From a checkpoint of a small transformer trained on Wikipedia.
Size: 4 heads of 64, MLP 512 squared ReLU.
Architecture: local attention windows, hashed n-gram embeddings.
Training: a variant of Adam for these matrices, 9288 steps.
Each number is 500 + 40 x the weight over its row's rms, rounded and kept within 0 to 999. Layers, rows and columns count from 0. Numbers have three digits each. The size before them is the row's rms in percent of the matrix's.

# layer 6 MLP down (transposed), 512x256, rms 0.0863, rows 454-503, columns 128-191
098:454550645524513480442502499487550481475485429453522485482538443472561489486500506440523520513495483450627503469451495545498496518491534493555519529465415560497435516494473499484526505529508509
114:516584692518526492369543509497492466518557465519522519523463518482479536445507418561479588609510550505494517490522549520496496506510468512461465511484448468505534489474496487547451507483486538
102:573528523543464569521510506475478551511503538508445421580506540590481473530427470466529461466545414557431511520521499506447469494502519468564538534459536536485542529482490537450454545488457471
106:450450535473460440536536440498489530463500470517494442631526471473529510482469525454517471503594510518447469571503502409479544440491446475541506496481471525495519528496548480472441562525483480
100:515459648479490516544537499524514448536488496540470531541480540511508501507432541533529463495506501547423395476468512500506503462521447503496515514572574527513453468560490543536456465521561515
091:488556549531487522504487521432536479491525463522461418560443517504537552492501492533556603518489543442566522457513543486464470529559474545540550407451463535523494435440585486547504517464546439
128:518614598470463457466552504458487523533534533505463562409473542513460518539470480513495544554467502525500537450466503506518520526531545516562537506542439526496448478481463489465531499470516608
116:476494453409543484456462417496536578477472538507553499519533494525509545505427492537534488476445435505517539481539435464496536535534467425607522511501454528545484513566565530504515475518452537
092:543471526490518510525458435480464497528576493462484487721537473478560477527568487558445463520494448516506571435547477430541536473580531515436493494512503493489524499462457455506467452497485450
096:434429507522449524571564453467455538480423485469453476509486540491540535506509531519555530471524520487519515537539462522498481451518521527575440524498462518459471404472508551495432513518491532
099:553533582515521520481528468520531420483446508524504486411483553519524487493446496466443510574552541491461490466465491471558471530457458507500445480476443568489431460554437548464436458482485532
106:548485518494467479463517569483493499536487566488484525506522507529473502533499506483440517492476495461554531491552481502531533523496633472466475560478520477477508508445443471505499536468559472
021:581473454520555449477475501427543514550526526450446590545501489466475554478420496455484519473457451515412540489559481521574547530501572460478511502450505473551520509490506527455463485511455476
029:500483477481503464498561481481471498488445462476450525553550476500506504467444468456455511464477472520450490563440453491510554504544488532474507479518460505599494544512496447473432452524461481
105:519494540527541518545495508390479507425498493534507486539536542467567446476531514448491549531450514536497412560426612513520510502579491505548505513519489436546460507475467541495514520467503450
105:529412611483530538474565471548442533514537554543483487468489463465481527419492491527456481437500518602530521465499591409513460544465455510472436431563509467495509455508497565545472435507504506
116:453420480509433493449509524381499536484448498491442474457456463493539520520458460500501516450457474430538521464541464441493566416482425524581484574556459538502507424557448447513487534461483502
103:404506568548507513499491533525498485451445464492500414551471423479410510534445444511497486492531557453487557536528485494490535518516496547527497468451486541465572488442560496553552504520582440
106:509466608490508477497476552488523478500482471508532480484537414515480543489588417469567606476507472484496467460423471503546503539535468511476476529547493522480538416435485537537477471455496505
095:437472609433470457538507427548443530503442502443585521568509505453521528477506486492502446484523468578501463500495510467515556535495442519484498559502524490507524503522496571531462485470477476
100:532498504558436464538451488529577547549460519548469557584426550547539460528440522444472488481473524556400511489420464539526463520460542471586520479500535493506446508510494563493477598519490549
099:538517657477540496474460450508427441496469460581464513590576438500451510469559521497473538510578550454467563533484525532502479551527502501479491429506467438566504542555521552510487563466500471
100:469480570466537470483477492506485522544507472453439497496401507433534526522506511574369442524509406485504482530506436522523466524533503462474530515493508485479464515464500418543493544434488516
103:435502660497462521522478463525476530482484499520452520557380520520492465535505473468457492453472528464484507443522495465522489547471424451524455449475522518552545484494497496519459538507570480
104:459495515478491528522491516484452567569504472495491421939487468465503537544481539542566509513530461500492534492512465534516479488503456518530469506564449478508539506493473573532492538476465549
106:506446472502590535500442426439520477496523484492514536586450481484461468461498475575457428515484478423473530506552505549495473495501468531500454473458508436445529442400534463470479526512558391
105:456532428397432535542505533475523520458567538544541523516447472491517466610529504529535533493436462476427523488510584447459522481460465470430520551602459516449561444545471468513475547475502538
109:473500564496527497495488457548510545508427569491472522690521476459461551551472530549472531500521507506486505518439490542547452531431514535466459526429510511514491543448554497498501552573510408
078:517511540475513529460429516559527508445486432493479507524513549483578531546532516559437431557521515461422467535565537455517474502516442463455446491507534520476479566447496482486474512534490452
098:464490679473517507486497425545551486468512501570468447651476441452555458544454466544494513537512450467474546542488430526443532473554518542457518417451493452524550468468537450565472575550491447
106:540572434482533511534453481461439514473462472420454435658432506503500516537492540497531489453504497446454420500477462485437482523387464489438444523530511470473520495473515536475519522509503408
095:508531529496476528469614539504540475553515498588515531557470465478580473517455517444460498539445511468551487530509479502470462532502560513469526467445500496476492554484542506535524511480451558
095:543501494486437540469459500430520464501471435507499539543441505522451455547471511475408456471469440462428488476525558539421446524511498484491482490536572529433524476564534472473482466447516417
104:526455332470475518506528554507483494452495565494584491692448460469513491448563483501464490498519497492505476532517497527522488541446535461464532550449490522514512503514465524506520569425486509
094:527442467515530540517520509499438478535546479500493473448528507494519470487450577439565504513464515460547468517486465452506475455541545539491407550508562527467526527518457497489600542445498597
098:587510541508543484352498526555473489539441528496505567534459565515540587487472508519548567467490580521481510492442524478444496427544527474550455491492516468535563482482523428458577484497504521
094:493534473542450542495516541470599469467574510523470564554502505497478518482496457518506604483511506531436546540454555466504489465470469404440461498534490563523506471529490520548507446487487582
100:525486427477508524544492481551531515553463530511513477564538533476560475495504575554562476570512530515509546424461518526461494461443473526451552481549511401479486502540544507497514522482490511
029:498503534484502485548572493488445504508524504553489561465468572503548379545445514551614454500500418450489508507480497449481534481525496549514481466493534517531448482497475513529489529468516513
108:562510466602434472502492529486468548487513511490462550458529482524457525495497418399500585516473508479489470528533546492489506456454494502563542467534590529499518432536540511422503554532517564
099:494500479509404516451417505511511498529548541502481417708504503527449534486536569522539530520462505490498534495547465480546489457477535523448472547430511556476558530460510554529493493498462474
109:418506488466506523433574523471415465453542464518503531491440557476568483511573479519437489545502532449487473529542524509453450578465499425497484542515452415451519448453489538467529515577473487
102:457520320526565562529498485507512444467466498556554509775517411494525519513470462519512457494532495539478490531528484561502516511497512451517499493452540548526474503467519531503481496523509520
093:462523668585483471521522487499520490515526491514451543592522510535476448503495401524536516484558557453501536521478489562528512505473525514486483488474483496519555518492511479567575515519528485
101:441480535467534517513492523470537518539474445509483550601512481461457494441444475441542487446531437563413505528468602459480501440477489441513464492510528450467479510491489490504571479499463523
090:516528683521527523458458530479580512477480556497490469610434480403510473531507499516494504506518472520494518514493531578554470499537519443521533443480496493491483445491569420504490526510506532
100:531512694487494570511464492499484474484512464544506505481458562481526433563464565540431508520497502434529480441525555497535508478485458542445515509478435517543447471487410534497516519443535476
096:500526756520503484480562495511494434430466508487586489527559507551485473531604519529504479512531496513528420509480545518502539552502485514493555537504416513439517470543477523434499484522448511
093:468566565486476548502544529580513446483500586533491491488505487531442491548523471514449542499476455527587518558453536525529435516487487503481601489521480409516527480528519485532541480507468559
102:512499713487438457491380486493479526479500483486500517516524490506552473498522470519411458496451458487461458488458460534515481534440481448433490528475432524529460502454517469512474541496558537
# layer 6 MLP up, 512x256, rms 0.094, rows 455-504, columns 128-191
117:483542490506532474486440471543442503476490459444445463445514560505495525450495434529439455532531464522478476450531455488500482498510491482482550532452427504518467463453536498492485524549463515
099:519518469542497498554513516494508440537516454453452505486556506474561450455511516542524476531544512493573529508474485435525447519436533421561550531566496512495476478485529501498498568494541502
107:539510449479457529556470455443423491510469533528471467472520577431521497529497511546556519521491475453531557547505505520520395534446525543489492539508439454492478484515436458517469510504557502
098:447453484559508508463512545503512574519454509497426408493530531490475455525465547505533466519518529432529472514445532525471470544449471443499541516487518575448450452522530491576543472530447509
089:525436499552552480501515474508531546521542565548481545504543503516541525506433538538538454520479421527518495437580476483539530461531538540534528512543493435448450566470441593556500484523472517
127:527543408544466499556508525459584480556479543457466513519477521491516436556451499560491444486503561479444514563520462509476516544471534466458481518474470496394455494492494486469559470511496601
117:423484440521440506532461451524529558473462530491505510445536460557477533556484509552575460536533463511557489485507445504431472495475458485524535516522445513457520493482440561517490507505499544
087:509506505513508498462555478499539507518563471558448567523563532455484461544545550502491567485532517485511474502478485494518492494490544474500489461445506470480494478516601469424496423472450518
100:394467465494499484515519587471550456457549467515471424489498535485511529531491509489525562508531535493534475502521469501514495484496529523488538523491525502494476561503523567540551538547510582
101:499548503441532518510489524489448432512495486490503573461477518489559501513406499490516457495499458444494478509551429455460479500470531528527516509460486486540534489486540562460475541496495532
102:477525455510493444553499450522544495501472474492486590472471471465454483568471432529549450506472496515473496511544501505530561519530462484513578525501523478537524479503522582480470516527463497
032:472529387514505529515562592530485553523523486466437450396478512549489479515513478546503498507534513477519534503499532497419461547483514546492549563502477503446476515583477527473517509465428533
034:480515380550464502499456532496488562493550505495484501413550568447505481505562471545490421499554492432501521451458469443491450490441528494474521539480495478499462447510518559518518434515436568
100:510486483489546390539549521444498556503564444539491491473533486455532547497487520527543449552493435565494523474541557446495541511524533482462557561538494509403403489534421523460452503517487513
105:509526483575487454522463580521534521504528583520485549478472516490545441502498560509430477521533467538463539464477410469513503454513493466525446502493467443454484521524568476466531515471452513
123:427486448486416439543535465509481594504484474475465395469484483527480519539510507522464474492472546470434538462489435450420544441456469420532438531487470416508490548521503509558484473483462504
102:466553482552491479486500550480524464507523488571474415461486514503481447557465450468544427511471492540488552432499513469487536519444450448456500458494451426510539450544483471509490554546472485
104:521483464530486439553463425486476504494469512561452520493454486489505546536470539496519482488548533489505471458502492450470431497488476465481466569497478469436449488456485479514495481453463504
093:512483498482523510540514468565520537561529503497491505468553545525492453492519522511481492554496514487474480488546467458539402467552512521537554490460538559439451517447562507525471512510532463
097:434474489579484494507536492537520533562531512469569459506507516496444444564470539509525560509528469457558558546497404516413477491425490513478581531459504515460428531462523470528535484466474562
097:583514499451532446509499440436540491491509458514446479453468537454591440522491456498514544510564511486443526539447446496542528577524490481554495518519524470535471519578461479480418578514472524
096:456510491458484449515455558492493504480493481517510435478532592511524483556474555472507483460473465549467484438575542492485466511515513455478494494463415502535485515490471535502532437509531499
103:488608505497543490518501491503529517508557461553497550463484511448463536543456461454517388461472545468497509414542485491496508558491532487517446539505485461523567439537493575526508501453531510
096:487440452479525539609412513469453496529442519501535522524490506478517465481499584581526495463496512464550513500432517495483484536436497497505558446513461466515463488454480476522560529556448559
105:505524453483516473491423531530525502504466576543502478471522547492593467498523540515511521455534495455527491437463426473525454429479453477441542549495482411547425503419523486452517508562410494
107:427524492516473520588508486565534466454509470499514460381548489552515514514520552454532493477508475506458596424547555477454490498505522485511501564535509531461489519455531493504508470566560551
111:490469471473474537531435545483563537524461537513510451442513602501489462443579522523501465472443462551482547514506545502477537478436448506446555492445531502509446500559541517573560592542509546
083:509570451535589479549497509559512453546464464543450554450430507466500454459586557493502502590523469408586533561443498556478566475494498528464535616513491514538494550512469464507504539467485596
091:584492492537513532564507502488446521521534517483521499471479573558501392552502481501537415551464495491488529584485424544514474490534481436508515453466521414510454517490469529538440531457506469
110:526519478513518431517506475585484530466525538479386439454550543518505471501492448476470477498458549454479521481514508424520509384441451483532489552488506502466505499520511497542470510556423509
096:460556487537464458533462548556574442476508534482460445482514481500493508519459502501453468575441471552489429448502437433492490436466468502520512559532489580523501485522501482470470515517441522
101:457496481466485480599493520525514459473547494524430418462474545546558534481467447478446493475507452512497608436545505458435462495520458434525494516465566471489515443508573501512498435477547525
107:484520467446522461496500534509540460541510478582501490503453544481544458495587558552504454463420518435575475455496508493474525539467531538509492520504466479489443526498479542436517447507503515
089:552484471523445429484473518486579479498588489518495432454493459535562470495582465501542488495525594573511487405568522453521512590415448452506477569442479480449546434550504593443516526493501558
095:506474433562497585514469472471537513542484488524473546481496520455583510518481513512539560459470499421482497494467459493513484520526472425566478498449552497510475554459485434494572520515477501
093:529524510419480459514443479480453631537489538496433502465439574492571416502527502503512480527420464466509474429493449496506470536494480465543525547508497440483490470493488469499456483461491508
100:436495463561456473546527465489529462510492458516478521469539456499496515460490510527501460513455506539525549433540480489438497570433453577487540534513498523503557476510555533526544466462484497
039:509516424529534477527470567493490504499504488506455495406511577518515445513569545580468495476501502493546493520474481483533496535403483500458538563464489424476508542480484492543511500429462596
116:525538456511444437504498509517529485463599514477469533442487471552512521479537527539564534562457514489570504402581476519479547522429509477470493491561563463451513520533466518465496452534445556
098:438570408511473477592543479461494532526425449463520523509571459551530508515500470460482472447446487433419511503495504482569431556466482502525554469426471521553453480488554508491504553562454501
110:438559483527468431504447495485461483474484508487524511452473527522511501471496495553554434496545478505476471381525459511473463511469500497481467498481462378535523466531440551490525530523489487
109:534499451557530523504505531492566485431491554530517518512550473531509417571538500551515468524449456495502503454493519416530489432478474494486601476484463548409463526504448552482500509477532510
091:493523493507455519532452476503496447544529491533518553475457529494415501509607571543463480470526484490563474506483559523449473467466470461463497500394466464532464473540534476480573494567392534
099:492528466447481497524524598455509500545450490581443500473549527506496507534540485466501517478485497492519477485522546471561485463435470563438496473482498552469441516544471515431518494584476514
087:510457549405490417493478550560483507484478566476482465501420509487496444502569494502487431510443514490493537472485472429498493520511479464532443584499493464454519534490465508505486444501471507
097:509553520490528441529514506541501501487596472496478539472498577485564473500543517481536472501485548453427459462462475454486541483521460450508493486486407491527551458485475484507428459442492528
096:448498513442496460517495531500533519502477528423468504500515579488506493496517524486535486423482480447432564528436456458444510495495451488444510482534507435534500524461455565417515502526458519
095:462534494478475551564428487527569501537447448523480554472474551470534449536541486511490543508557464530450453478460510590499514525448578486432506569471440518412516548510555454504505478498459575
101:543591498492474538526491502518578540454484514566355527485501517475516472558514492480539543439480539503431562471530530458531445464508445493494444465520506431567501522467504456520454453484453507
091:530485449441524480480446488463610506520582469508456532483477542478513508423503497461500543503515537573494560491456494524543524419502507472554526547489513452534515554483488474540554480522435566